Part of a small language model's weights.
Size: 16 layers, width 320, 5 heads of 64, MLP 1280 GELU, vocabulary 10161.
Architecture: LayerNorm before each block, learned positions, no biases in attention or MLP, tied embeddings.
Each number is 50 + 12 x the weight over its row's rms, rounded and kept within 0 to 99. Layers, rows and columns count from 0. The size before them is the row's rms in percent of the matrix's.

# v: layer 2 attention value, 320x320, rms 0.0814, rows 274-319, columns 128-191
# o: layer 2 attention output (transposed), 320x320, rms 0.0944, rows 274-319, columns 128-191
# up: layer 2 MLP up, 1280x320, rms 0.0965, rows 0-6, columns 128-191
# down: layer 2 MLP down (transposed), 1280x320, rms 0.171, rows 0-5, columns 128-191
v274 102:89 53 33 40 32 55 35 42 39 52 42 42 43 45 33 47 71 40 23 59 54 54 18 53 29 53 47 50 41 34 42 58 67 38 29 44 25 37 49 51 65 60 36 52 50 60 76 40 48 41 54 41 41 56 65 55 46 65 60 59 49 47 52 58
o274 102:52 49 57 45 50 60 34 50 61 41 63 52 57 51 52 44 43 64 68 59 46 28 68 41 52 57 38 73 41 50 66 60 40 71 30 55 53 65 63 46 48 52 55 50 69 55 46 61 40 51 38 51 50 51 43 30 62 57 36 34 63 56 35 41
v275 095:52 46 61 53 40 44 85 57 55 65 60 49 61 68 54 31 44 59 58 40 66 67 51 30 53 49 59 45 63 77 54 52 38 43 37 46 38 43 59 58 42 62 47 38 33 51 53 38 30 52 54 45 57 15 48 39 39 51 62 49 38 59 51 50
o275 092:40 19 48 54 66 49 45 24 59 47 55 51 41 64 73 57 43 53 57 50 42 63 46 65 53 46 34 24 52 38 47 47 75 68 75 62 49 47 62 57 35 56 41 54 53 70 57 41 47 28 53 47 44 42 48 33 48 36 54 59 71 39 28 38
v276 102:53 46 41 34 57 49 26 23 54 61 54 58 66 32 74 52 46 36 48 59 60 54 53 30 51 43 53 50 53 40 43 61 49 53 43 43 46 46 43 70 68 47 50 59 62 28 66 52 59 41 57 35 52 46 48 36 47 48 34 46 50 57 39 37
o276 099:64 37 56 48 55 51 66 71 67 41 54 43 42 69 37 49 74 68 33 30 46 34 50 46 35 62 64 45 46 51 51 56 45 36 52 62 49 58 48 67 55 40 46 51 45 44 40 66 64 70 42 49 40 53 54 76 59 54 45 49 55 41 54 55
v277 094:55 57 56 55 58 49 64 48 27 49 67 56 53 55 61 43 69 49 47 45 43 54 40 42 50 53 49 62 68 47 45 42 46 59 58 71 37 45 74 34 66 59 65 53 42 73 62 48 54 50 42 50 39 55 30 51 46 44 65 52 42 47 48 66
o277 089:45 44 32 37 56 67 62 25 59 58 51 66 58 61 48 54 58 37 36 46 52 53 44 40 51 61 67 50 43 58 43 53 50 38 62 58 31 49 43 49 49 52 48 60 50 52 71 59 51 49 42 46 68 56 41 43 58 68 35 67 76 83 31 38
v278 103:35 76 42 59 44 53 46 52 57 45 56 24 49 48 56 53 52 40 49 69 24 28 67 28 65 65 64 49 62 59 43 24 57 51 53 48 52 52 46 48 40 43 29 59 60 55 52 54 52 56 48 47 60 46 36 47 56 71 42 56 51 59 55 61
o278 098:40 48 42 39 42 28 43 54 38 42 53 58 48 62 47 64 58 41 32 46 49 51 64 67 30 54 51 42 56 53 53 47 64 66 43 28 32 32 30 58 69 45 56 67 49 61 40 37 60 55 64 35 43 45 63 53 28 20 48 30 36 46 72 39
v279 097:57 28 59 53 38 66 38 31 50 52 55 33 62 35 53 43 27 61 56 43 45 43 50 58 79 47 57 54 71 71 62 60 64 74 57 41 66 48 47 44 62 55 48 46 51 29 56 63 35 69 38 57 42 66 49 47 73 29 72 49 54 43 44 34
o279 099:44 48 51 44 46 62 32 56 53 48 43 56 26 75 34 58 70 44 58 36 42 63 52 49 51 40 33 43 43 45 46 38 49 45 46 38 31 43 63 50 32 52 57 59 54 60 56 42 62 45 59 47 54 46 66 41 42 57 36 63 35 60 42 48
v280 090:58 58 42 44 51 53 74 54 54 65 47 47 37 37 57 62 60 31 52 54 54 60 33 43 34 48 53 31 46 33 32 49 50 48 39 71 34 49 62 63 65 66 64 52 55 46 42 51 63 43 67 71 31 42 56 47 56 67 33 14 41 28 47 34
o280 092:42 67 81 50 40 61 40 58 38 36 64 73 59 53 43 38 39 69 22 56 34 64 64 45 35 52 38 59 52 49 46 47 21 38 71 39 44 65 61 60 55 65 47 33 66 52 64 55 46 35 40 42 52 44 43 56 41 52 48 60 49 56 62 54
v281 102:54 38 51 39 49 48 59 71 65 54 39 51 39 49 62 67 60 42 64 58 58 40 34 31 42 34 39 56 57 66 55 40 60 38 53 48 59 37 57 51 35 50 45 43 47 56 59 64 56 62 52 37 35 36 64 64 48 38 51 67 44 58 90 23
o281 108:58 63 55 57 15 45 50 45 55 56 68 55 49 47 48 45 52 56 48 58 39 37 49 67 56 53 56 34 65 19 20 45 26 51 38 30 53 39 52 50 41 40 41 74 55 48 30 50 59 24 39 51 76 57 52 54 52 55 48 31 50 49 35 70
v282 104:46 59 70 47 35 61 45 57 68 47 54 50 58 58 22 61 63 44 45 49 39 51 57 58 48 49 66 56 50 50 38 36 40 54 51 64 49 51 71 36 64 47 84 60 64 45 71 57 69 33 59 40 50 51 51 58 41 62 88 59 53 29 46 59
o282 103:44 62 35 84 75 50 47 66 46 56 63 39 40 30 52 52 34 52 64 53 41 58 42 80 56 33 54 57 34 49 55 61 49 46 48 55 49 57 39 43 53 42 47 50 38 44 34 50 54 66 46 52 51 75 45 42 44 38 38 54 58 49 59 34
v283 101:65 41 54 49 48 50 41 64 34 36 45 38 59 57 34 27 55 54 42 50 58 61 39 76 28 51 69 54 52 32 38 57 59 54 48 26 43 65 56 48 43 44 42 50 73 32 59 58 63 58 67 45 28 48 59 95 46 65 50 43 58 65 39 50
o283 097:59 55 58 47 54 21 55 50 66 50 58 40 51 48 47 50 50 68 63 54 24 40 39 33 65 54 54 49 58 56 52 52 55 43 49 47 37 63 51 38 36 46 54 65 57 40 14 61 65 48 43 57 47 61 49 37 54 40 34 63 52 75 47 57
v284 110:47 40 66 48 51 37 54 63 40 35 53 51 49 34 52 59 39 58 55 34 38 49 52 45 78 46 67 63 44 42 56 70 52 46 31 39 47 57 44 46 46 46 50 35 55 76 49 52 30 45 52 42 68 31 36 25 53 20 61 53 62 48 45 60
o284 105:63 32 36 38 46 76 56 23 58 57 48 46 39 48 50 44 53 62 40 55 46 45 41 37 29 38 44 56 51 46 26 42 43 48 69 32 50 45 67 58 32 34 33 32 47 64 52 33 47 39 55 59 49 46 67 57 61 50 52 52 56 48 51 28
v285 098:28 47 32 50 24 50 45 36 40 55 50 54 51 57 75 75 47 57 54 44 35 43 67 67 45 46 61 56 65 57 49 53 35 48 49 46 55 51 49 65 64 55 63 60 49 55 59 39 49 34 74 36 43 19 49 39 63 33 57 53 57 48 47 55
o285 093:38 52 56 44 61 60 41 44 49 39 64 53 56 46 35 55 44 42 60 46 45 54 42 35 35 42 61 42 48 39 46 42 25 66 63 43 69 63 55 46 55 45 34 61 32 45 47 30 42 37 48 75 48 59 43 41 63 56 47 51 38 59 68 66
v286 102:43 50 49 58 53 29 60 51 49 37 50 65 42 73 43 50 58 39 45 50 44 85 42 61 35 54 55 45 75 52 42 50 35 61 28 77 57 54 23 63 37 59 48 48 66 77 69 59 40 69 73 42 46 56 35 53 40 41 60 45 42 53 43 35
o286 101:56 47 56 44 47 65 41 34 61 63 67 25 39 41 53 58 49 40 68 38 52 45 78 43 62 54 40 42 34 41 22 45 33 51 52 35 51 46 53 57 24 49 56 61 33 24 37 49 43 45 41 59 52 44 58 46 41 71 44 57 54 44 69 61
v287 095:43 51 60 41 38 37 36 39 55 51 46 48 39 69 42 37 21 32 41 81 50 42 67 59 45 52 52 56 52 57 42 59 66 60 65 61 40 39 43 48 61 41 79 61 37 54 61 45 48 42 38 55 42 60 40 42 69 39 72 58 42 53 39 69
o287 095:42 54 51 46 59 56 38 56 47 57 59 41 51 34 58 50 68 52 44 46 55 54 41 55 58 51 35 56 51 46 76 67 60 61 41 71 66 64 64 31 55 50 48 64 59 60 58 54 73 51 67 51 48 45 81 79 52 34 44 51 49 57 75 18
v288 102:66 39 49 47 48 55 65 54 41 39 56 51 32 38 53 48 47 47 63 58 63 34 48 54 62 65 62 42 32 58 81 48 46 73 62 39 76 61 48 61 63 51 54 26 54 61 36 48 36 70 40 59 54 56 60 52 36 47 46 60 52 52 42 35
o288 101:43 58 51 50 52 68 42 31 69 48 58 33 44 64 48 37 46 49 33 53 35 43 36 38 40 39 42 49 59 46 28 24 62 28 29 58 39 47 49 39 39 54 26 37 34 45 55 51 74 51 52 49 45 57 70 30 59 53 49 38 52 70 23 71
v289 099:50 64 54 41 31 56 45 44 76 40 50 36 49 37 49 44 55 60 69 47 47 41 52 52 64 45 42 62 33 40 49 34 62 52 63 45 56 42 55 47 53 46 46 50 57 53 49 41 60 35 44 59 44 44 45 68 38 66 39 42 52 34 59 52
o289 098:69 47 38 30 65 34 41 50 44 64 37 65 52 40 39 46 53 34 52 67 47 51 39 62 52 55 76 54 59 68 60 52 39 52 47 52 50 54 37 53 57 56 39 43 78 30 57 52 55 50 65 55 21 67 55 50 54 51 56 52 53 47 43 47
v290 102:44 48 52 58 58 49 50 65 41 38 50 48 57 59 56 39 46 44 50 62 60 66 49 56 51 33 30 63 44 67 55 79 52 41 57 53 51 51 45 60 48 63 55 52 38 61 70 48 67 43 58 53 55 51 48 49 68 35 57 46 50 47 56 45
o290 095:47 53 54 44 45 55 61 64 78 41 45 59 66 43 56 41 53 43 49 35 37 59 37 44 40 41 50 40 52 37 40 41 29 49 43 51 50 46 40 35 44 69 50 71 34 49 78 53 47 44 62 65 32 65 42 67 33 43 43 85 59 54 51 40
v291 095:35 60 64 46 31 55 49 80 70 42 30 39 40 69 63 54 61 51 52 52 53 64 45 48 67 61 47 41 49 45 75 24 66 57 58 42 61 54 32 38 36 38 42 50 53 52 60 33 56 43 56 76 49 42 57 83 58 64 42 36 43 53 48 32
o291 092:50 46 53 55 64 45 51 20 40 44 62 49 52 31 18 65 70 49 57 52 36 67 43 77 34 35 46 63 33 49 50 59 48 50 54 72 63 47 52 63 58 50 31 48 43 53 30 65 54 29 29 49 48 72 49 42 30 50 37 58 61 59 38 60
v292 096:38 51 48 65 62 36 63 37 55 41 46 71 55 49 65 62 52 65 44 52 37 65 73 54 57 50 35 75 27 56 47 42 60 45 54 49 39 62 49 45 54 58 39 58 41 61 41 20 55 51 43 73 56 47 44 39 46 51 60 36 43 47 32 31
o292 086:55 28 60 50 45 59 72 41 61 41 49 59 53 29 71 47 52 63 40 54 58 52 66 42 51 27 51 57 59 53 53 58 41 63 55 57 49 42 50 63 38 52 70 46 61 59 60 37 47 63 67 39 39 41 36 45 47 50 63 89 59 31 64 50
v293 106:62 74 50 42 36 31 47 67 75 49 44 48 65 70 67 47 49 64 56 48 57 44 60 49 51 30 29 33 54 30 38 44 46 48 56 41 48 43 52 62 72 29 50 82 44 65 69 52 52 50 59 64 55 47 53 49 48 49 36 51 47 44 60 58
o293 101:67 41 72 66 46 58 66 61 51 27 48 63 42 29 60 53 32 52 54 51 69 53 31 41 43 47 47 78 63 72 47 60 43 55 40 77 57 70 47 61 55 56 56 24 50 43 50 45 29 51 47 42 55 66 43 39 50 50 46 58 26 62 66 33
v294 105:57 48 38 23 64 47 34 44 53 28 13 50 55 53 55 65 61 21 58 35 62 62 48 46 40 40 56 44 43 53 31 42 61 47 50 49 38 59 39 53 53 51 51 24 38 47 55 31 47 50 64 58 61 46 48 47 70 73 50 55 40 39 55 50
o294 099:55 38 56 44 46 64 59 69 21 72 53 53 61 62 39 48 68 67 32 59 47 22 70 49 67 52 54 58 60 53 60 48 30 61 43 48 55 61 41 50 63 42 49 51 47 41 55 39 52 31 57 29 60 38 51 54 35 42 44 37 60 43 42 58
v295 103:50 62 67 31 44 44 46 35 60 38 53 58 22 26 43 52 47 49 53 61 62 53 44 46 50 60 56 25 47 33 53 60 44 47 57 29 59 66 42 53 43 50 50 41 38 60 45 57 61 54 57 36 45 31 47 40 61 57 35 55 50 45 47 57
o295 102:65 54 31 45 38 45 27 68 41 57 74 62 45 46 61 51 54 48 57 47 37 49 34 30 55 49 53 56 38 65 70 51 59 39 30 59 74 63 73 43 63 42 45 52 56 48 34 47 52 42 44 41 46 47 51 43 62 58 42 33 22 56 45 30
v296 097:52 56 42 44 57 45 37 47 75 30 70 53 65 55 22 76 34 45 59 34 61 45 08 64 45 39 39 67 41 67 61 44 34 60 51 54 33 50 46 62 56 48 53 45 52 58 55 46 47 49 42 42 62 51 28 64 57 52 61 41 55 46 45 52
o296 098:32 47 50 60 90 69 53 35 64 49 33 46 32 44 58 51 38 51 37 40 45 42 57 46 48 51 27 52 50 27 31 29 36 50 57 48 66 49 67 46 55 48 48 66 36 41 60 54 46 48 68 62 39 40 55 26 46 33 50 42 46 63 55 49
v297 095:61 70 59 47 42 48 54 59 31 55 49 59 38 64 78 66 33 67 57 44 60 39 54 48 59 32 33 43 52 57 59 48 29 68 42 49 55 42 52 52 44 25 41 43 29 38 68 45 49 43 49 59 49 47 56 59 35 49 53 30 59 55 26 49
o297 090:27 54 56 37 47 45 59 34 49 41 33 56 29 41 57 40 62 27 17 53 44 47 34 43 67 64 44 67 60 58 38 53 63 44 28 35 25 53 35 51 58 55 70 47 48 36 63 49 51 72 64 39 48 52 50 42 47 51 45 35 44 64 60 54
v298 101:54 45 48 53 40 44 33 49 44 58 68 26 61 64 34 66 51 68 40 48 53 47 58 25 63 53 48 44 52 48 54 50 46 44 60 64 67 26 38 45 48 44 49 38 60 59 51 53 90 39 49 55 68 67 39 46 76 72 48 56 48 40 53 56
o298 097:35 50 44 51 56 66 68 62 29 43 61 56 57 43 46 50 62 39 69 46 22 46 33 56 59 31 66 68 60 61 19 42 43 34 38 67 45 60 45 29 34 55 56 71 36 45 53 65 16 49 42 65 30 39 53 39 51 38 29 53 54 48 45 55
v299 088:63 44 58 42 25 51 52 51 58 59 59 48 48 37 57 55 63 56 50 43 44 50 42 63 47 47 50 55 59 57 43 75 42 57 42 55 59 50 61 29 38 64 56 77 51 59 58 63 42 23 60 67 48 58 57 58 27 55 47 66 28 43 64 48
o299 090:40 30 39 56 53 47 74 56 53 61 59 47 53 52 48 57 31 47 64 52 87 55 41 57 77 39 33 36 51 40 46 43 32 48 46 50 42 40 47 46 61 69 69 29 46 43 48 26 66 53 52 62 49 33 74 53 61 55 42 38 70 52 45 43
v300 103:44 43 41 62 60 78 54 55 50 45 40 41 63 48 44 80 60 32 36 63 47 53 53 56 52 35 38 52 55 66 38 44 34 44 58 75 38 57 59 70 26 34 29 40 31 50 50 52 60 53 72 71 50 58 44 58 28 71 55 55 47 39 89 56
o300 101:61 52 48 49 31 20 49 55 44 40 27 48 31 40 55 53 36 59 68 47 42 57 62 40 49 43 54 28 43 41 44 62 49 40 28 33 51 35 56 63 52 54 55 58 67 76 50 36 46 47 52 42 46 65 45 47 55 45 39 37 63 63 37 49
v301 098:41 44 45 46 47 52 81 40 76 40 56 58 40 47 37 59 70 42 56 37 51 28 43 37 53 69 41 30 61 52 56 53 57 54 48 53 71 62 42 37 63 63 60 46 54 51 48 55 30 29 28 38 55 54 53 56 49 28 58 62 64 49 54 75
o301 098:51 59 57 34 52 50 54 42 59 57 46 49 50 62 78 51 58 37 27 58 69 54 47 62 70 30 53 49 43 57 35 41 51 56 68 48 46 36 65 65 45 38 60 26 44 55 33 41 74 62 70 68 53 79 51 56 71 41 49 47 35 49 46 27
v302 104:70 47 48 49 44 43 40 52 59 49 34 54 20 24 52 62 40 54 54 52 54 66 67 51 41 63 32 30 34 56 48 56 46 47 70 35 74 35 38 57 46 49 37 37 45 41 60 64 41 64 55 41 53 64 49 62 65 56 59 53 29 66 54 35
o302 101:49 51 67 54 45 46 49 43 30 46 73 49 60 38 60 40 65 48 48 45 22 41 27 31 47 44 37 77 53 52 56 61 59 44 41 45 42 42 47 40 61 49 44 56 49 44 44 59 44 30 66 46 57 29 43 54 49 57 40 24 71 53 43 64
v303 102:60 48 74 75 54 62 45 54 51 49 68 54 39 41 93 55 53 55 32 60 53 49 49 61 26 65 44 69 42 35 53 52 58 57 33 53 62 40 71 36 38 68 45 54 35 52 65 22 55 48 55 56 48 70 46 51 60 42 54 46 51 58 29 32
o303 101:28 41 42 28 59 52 86 68 70 62 43 43 41 50 44 55 47 62 65 43 48 52 69 29 54 54 46 52 48 47 55 49 41 44 57 46 43 51 40 37 50 40 50 40 63 32 51 66 57 60 54 59 56 64 48 53 48 57 38 47 50 30 76 72
v304 106:17 50 45 57 55 65 51 64 64 58 61 60 47 69 41 54 30 47 33 42 31 55 54 45 35 47 47 57 56 28 38 50 39 50 56 65 47 67 62 68 36 45 42 50 38 43 40 40 46 58 54 66 34 49 46 30 46 52 47 62 63 52 60 40
o304 109:40 56 62 80 49 52 51 63 44 50 33 57 52 44 59 52 62 62 55 36 59 46 62 43 42 52 53 55 43 51 38 70 42 56 64 33 67 49 58 54 66 53 73 46 78 48 70 48 58 54 78 50 67 48 57 59 50 46 60 38 66 46 34 52
v305 099:57 66 46 67 46 65 65 61 40 38 59 50 71 56 71 28 52 43 46 32 69 58 33 42 56 64 56 59 69 17 74 42 51 65 51 42 46 36 44 42 68 64 63 45 19 49 64 52 39 19 47 58 60 36 56 60 41 56 62 39 58 47 84 43
o305 100:61 64 46 26 58 58 45 36 45 55 19 50 41 43 44 37 47 40 55 60 42 52 30 72 54 43 46 36 32 70 48 48 66 48 44 55 44 63 56 64 45 41 44 33 60 39 48 42 44 51 54 65 41 58 48 67 43 59 65 47 50 52 21 48
v306 108:52 56 43 61 56 65 66 45 66 60 57 48 46 41 57 46 62 44 46 52 46 66 41 54 26 45 30 69 59 52 53 60 35 28 61 38 52 50 63 43 41 54 67 74 30 26 36 28 49 67 48 56 31 24 67 36 66 54 43 52 48 35 60 46
o306 102:42 42 29 48 40 40 49 59 44 62 38 61 50 68 53 33 48 71 70 53 34 68 77 74 65 51 46 33 48 42 53 62 76 62 53 55 37 41 44 59 71 57 51 30 59 49 64 53 50 14 51 74 51 32 21 52 50 66 51 30 54 42 48 50
v307 101:45 61 43 66 40 76 48 59 54 26 36 60 47 57 35 43 53 37 48 52 43 50 68 40 55 79 50 43 56 44 46 25 56 37 46 45 74 50 75 45 40 40 57 61 12 61 39 59 68 37 73 57 47 39 24 56 37 40 46 46 47 48 59 30
o307 096:27 56 51 47 59 40 49 59 43 46 56 43 69 47 53 75 60 66 41 62 37 65 21 41 30 54 45 27 34 46 61 55 56 44 48 57 55 55 34 36 56 60 52 35 65 49 65 45 55 50 71 48 43 55 39 53 49 41 69 69 52 60 55 50
v308 105:46 36 40 46 61 43 45 58 33 41 40 48 43 48 65 56 35 46 52 61 37 61 44 38 57 46 30 65 40 40 62 67 61 65 50 49 52 65 44 56 66 69 52 58 60 66 67 33 21 61 60 54 51 44 59 34 47 48 37 44 40 46 23 81
o308 108:52 60 47 29 40 57 70 57 56 65 48 40 57 73 49 61 57 61 44 58 53 51 61 40 48 50 50 62 64 63 53 47 32 40 35 42 30 58 38 50 18 49 69 27 45 67 57 52 60 66 70 36 31 65 41 49 52 67 55 49 66 63 47 31
v309 098:55 41 48 47 48 47 63 41 67 40 52 56 42 37 45 48 69 58 58 62 61 43 41 29 45 58 43 65 21 62 38 67 60 50 47 48 47 35 47 53 46 67 43 40 46 49 47 63 41 61 24 42 57 54 67 39 22 79 59 53 48 47 52 48
o309 097:43 70 67 51 50 56 58 72 60 49 41 60 51 68 41 27 51 43 40 55 35 68 68 61 55 52 63 39 63 34 39 53 45 50 54 64 48 75 62 56 50 32 63 50 39 33 62 42 58 55 47 64 42 43 38 55 60 41 61 59 49 53 49 49
v310 104:50 40 62 55 40 53 47 47 42 52 53 36 53 46 73 56 64 44 64 61 59 39 48 62 61 43 49 63 38 44 62 40 43 65 22 40 60 33 59 72 81 47 52 68 27 52 53 69 37 55 38 39 36 39 74 69 47 63 41 66 66 76 36 32
o310 105:51 62 52 30 43 56 51 50 39 68 48 37 50 55 46 34 38 37 53 39 53 42 47 52 61 51 64 44 62 76 48 49 49 31 58 62 23 41 62 34 54 45 63 40 58 65 43 45 37 50 29 64 66 44 50 44 37 39 41 53 40 49 49 33
v311 102:52 50 52 29 46 54 60 34 56 36 11 54 61 32 50 44 35 45 75 56 38 51 30 44 62 20 40 66 58 50 76 40 42 63 43 57 62 46 53 49 49 59 57 44 69 44 73 35 49 70 47 36 56 43 55 46 71 44 53 57 60 47 47 46
o311 098:59 46 56 44 62 34 46 64 62 12 54 34 49 55 50 44 41 45 47 45 66 44 45 46 52 31 41 71 56 45 43 34 50 46 40 51 53 52 59 55 37 19 40 49 44 68 43 53 53 56 56 58 63 65 38 53 50 35 28 47 52 52 60 50
v312 101:46 49 47 54 34 66 55 41 41 23 47 55 59 37 41 31 40 44 57 27 56 55 58 45 63 68 46 47 45 39 56 55 58 53 44 28 26 59 65 42 70 52 67 67 49 42 33 34 49 45 74 61 44 52 33 38 55 53 50 54 38 75 60 51
o312 089:34 53 40 62 31 55 29 75 72 78 59 50 37 73 56 58 51 48 37 68 48 27 37 41 40 55 57 48 37 68 57 29 52 41 43 42 65 44 36 51 50 55 68 28 56 45 37 55 29 48 34 52 40 29 24 23 44 69 69 51 56 54 52 63
v313 102:47 51 48 51 38 65 57 67 17 55 60 52 38 54 36 35 55 60 22 48 45 50 49 51 40 39 38 50 32 36 60 57 60 54 54 49 44 37 44 56 48 49 71 57 48 44 21 70 50 43 41 59 57 43 50 52 39 66 50 40 50 54 49 45
o313 102:49 59 57 56 46 37 75 46 62 47 45 43 50 52 49 53 51 56 64 54 65 39 49 50 55 23 45 59 52 56 64 63 67 41 45 46 50 74 22 58 59 28 34 54 58 56 51 61 55 47 35 54 57 48 39 46 56 41 55 49 44 48 38 50
v314 105:51 50 26 43 63 73 46 50 51 27 49 18 58 45 47 58 51 62 63 66 57 40 59 53 57 43 29 61 45 54 62 35 30 61 49 50 53 55 45 60 35 63 66 65 34 59 44 47 55 34 43 41 53 72 72 33 71 58 59 35 54 40 54 65
o314 098:29 46 68 66 44 55 27 88 40 45 20 70 66 44 59 54 48 53 56 55 73 40 46 63 47 34 52 37 69 33 59 61 55 38 61 57 54 56 77 61 56 23 61 53 56 39 56 48 47 45 37 54 35 59 63 57 45 74 63 63 42 42 46 56
v315 100:47 64 54 56 31 62 36 37 63 62 59 41 61 43 32 45 42 34 57 57 75 49 40 64 54 64 53 43 51 62 47 41 23 58 60 49 59 71 39 52 66 58 61 28 57 57 51 55 49 58 26 48 23 34 52 39 59 48 51 46 62 49 62 79
o315 100:44 68 55 27 50 70 54 53 56 63 50 61 29 58 55 63 40 38 48 56 45 49 55 46 41 32 66 50 70 51 68 43 51 40 50 56 62 30 67 72 67 35 50 60 54 48 52 26 39 20 42 58 54 57 70 48 39 29 53 54 68 78 45 29
v316 097:50 48 53 50 40 48 72 50 57 25 47 38 46 31 49 32 45 57 34 41 42 45 35 50 37 54 50 49 50 57 58 47 22 55 35 37 63 46 36 44 41 53 40 40 46 47 53 44 52 47 35 66 50 45 34 53 58 39 53 60 60 55 59 56
o316 093:45 23 44 62 39 58 38 68 53 64 65 42 43 56 55 39 56 31 47 58 68 54 68 56 57 52 37 60 42 47 29 34 74 55 43 37 31 56 69 59 47 42 67 62 44 38 50 61 56 33 50 42 45 31 42 46 45 53 52 48 54 45 70 53
v317 105:52 60 61 29 56 46 45 58 60 61 49 58 67 72 45 40 49 53 47 68 41 23 65 68 75 51 28 60 34 35 32 40 31 55 60 44 52 65 52 40 43 52 64 49 37 69 36 39 63 69 52 43 57 49 32 60 56 23 48 40 49 75 49 55
o317 105:35 54 53 66 55 35 62 37 50 63 49 43 67 36 52 51 30 51 63 43 49 57 57 56 42 41 38 52 61 52 57 66 73 43 64 53 55 39 55 28 45 49 34 47 70 33 55 63 46 55 43 54 30 45 60 43 43 65 44 47 49 41 33 31
v318 098:38 35 54 56 65 37 26 37 54 35 48 46 54 35 43 53 70 39 51 77 51 39 48 67 39 46 67 40 42 33 68 53 42 60 47 36 51 40 37 41 35 70 53 57 63 57 47 53 33 39 49 48 65 44 65 48 53 73 43 44 48 56 62 61
o318 098:59 73 55 59 55 53 56 60 53 42 63 48 50 59 65 50 47 66 42 52 44 42 63 37 77 53 46 57 45 52 44 67 58 48 56 50 63 49 54 60 42 37 74 27 42 88 40 34 50 50 41 43 68 44 37 56 30 37 43 42 52 50 57 45
v319 099:37 67 36 53 70 44 61 47 31 30 51 44 58 60 39 76 56 58 68 50 59 63 47 49 61 52 52 35 61 62 27 47 39 52 59 52 50 30 47 54 36 36 45 63 69 42 51 47 65 49 47 48 44 68 32 54 32 55 54 31 52 70 46 43
o319 096:55 50 78 47 40 76 27 56 52 40 36 57 37 31 57 30 44 48 47 67 44 48 39 23 54 61 59 65 51 49 56 49 47 54 49 40 31 71 61 38 60 52 66 56 48 37 53 66 60 57 48 50 49 49 63 42 53 42 40 58 49 60 51 51
up0 090:66 48 45 53 49 42 39 80 50 57 78 26 47 38 54 50 49 50 53 35 40 44 48 44 55 53 52 66 43 58 48 47 42 67 51 49 49 54 58 48 54 52 41 41 55 50 34 34 69 43 60 39 48 68 22 70 69 32 48 46 39 58 38 42
down0 089:44 53 56 51 63 48 47 35 49 56 61 54 41 50 38 62 58 55 49 35 75 54 77 37 57 65 68 53 51 42 65 61 68 40 23 49 35 66 53 57 47 86 45 57 45 52 54 24 54 58 45 37 48 42 71 59 56 40 44 59 51 50 33 55
up1 108:41 46 45 19 47 61 33 50 68 35 46 39 47 46 39 32 73 56 47 53 43 26 62 66 51 44 64 61 26 50 42 50 68 33 24 36 25 28 24 61 33 45 64 36 36 45 48 55 45 41 48 46 46 36 37 65 75 46 74 54 62 45 54 51
down1 105:55 40 29 41 56 44 49 40 56 59 40 61 71 32 44 52 56 34 51 44 50 26 64 45 32 74 50 73 63 60 69 59 42 48 38 36 45 39 31 44 46 65 57 53 52 48 64 56 32 54 29 59 59 46 48 45 55 70 65 55 59 67 22 54
up2 077:37 49 60 61 57 38 56 41 22 32 33 57 53 70 61 57 56 22 38 33 43 50 54 48 61 63 58 55 45 49 59 48 39 35 68 30 76 57 34 60 61 48 49 49 40 42 47 39 56 44 56 26 67 38 30 54 30 70 56 48 46 75 37 57
down2 074:59 40 37 39 48 57 37 28 50 36 64 52 60 41 52 43 48 52 48 60 40 67 31 79 61 47 44 42 33 24 47 57 66 51 34 40 31 47 46 39 60 70 60 27 50 73 65 59 32 31 34 72 42 55 54 70 45 43 52 42 39 56 41 54
up3 088:40 65 37 35 47 54 57 53 49 56 46 42 47 46 62 49 18 50 66 68 66 50 51 48 75 47 46 52 71 52 60 63 61 46 42 59 55 49 73 45 72 69 63 58 51 57 58 57 41 63 36 61 58 44 53 50 51 42 62 45 38 45 60 53
down3 090:62 53 35 71 48 64 54 37 67 55 52 53 45 35 40 37 62 38 62 52 46 47 34 56 45 50 51 44 49 44 63 57 50 29 73 71 43 46 68 40 48 49 44 37 59 58 53 54 37 55 56 42 42 52 35 37 52 60 57 40 49 65 59 67
up4 097:53 55 68 42 66 43 38 58 52 61 45 33 50 49 50 53 49 45 48 62 59 49 55 56 38 58 61 50 49 47 33 61 61 51 43 51 22 49 37 41 51 22 55 57 46 40 53 41 27 45 65 51 48 63 45 64 55 56 36 66 59 61 58 63
down4 087:49 36 39 30 40 73 58 49 61 51 75 60 31 43 61 59 45 54 64 47 50 48 59 38 60 49 53 34 64 59 45 44 42 50 66 50 68 64 56 52 45 69 50 43 43 50 42 46 71 50 23 72 39 59 42 68 46 46 53 49 32 42 60 43
up5 100:24 34 49 37 53 33 58 52 59 28 46 64 38 67 52 35 50 49 41 57 71 58 52 48 55 70 37 62 32 64 47 40 66 46 39 43 53 39 62 54 57 52 71 49 60 81 57 68 45 60 43 54 49 53 36 47 45 49 45 40 41 33 35 37
down5 103:54 52 52 49 50 22 76 50 46 58 40 41 35 43 33 52 45 43 45 47 29 26 67 46 57 43 65 44 37 45 34 57 60 72 29 61 87 45 69 55 66 55 45 57 43 75 47 57 39 35 42 51 43 53 47 52 45 56 63 55 66 55 55 52
up6 102:34 48 63 63 60 43 49 67 52 48 34 45 47 54 41 29 33 43 45 59 39 54 26 45 49 58 57 35 48 48 58 52 51 52 46 47 80 49 45 64 48 43 44 64 47 26 57 62 37 42 46 32 46 31 53 51 45 33 68 33 48 54 36 22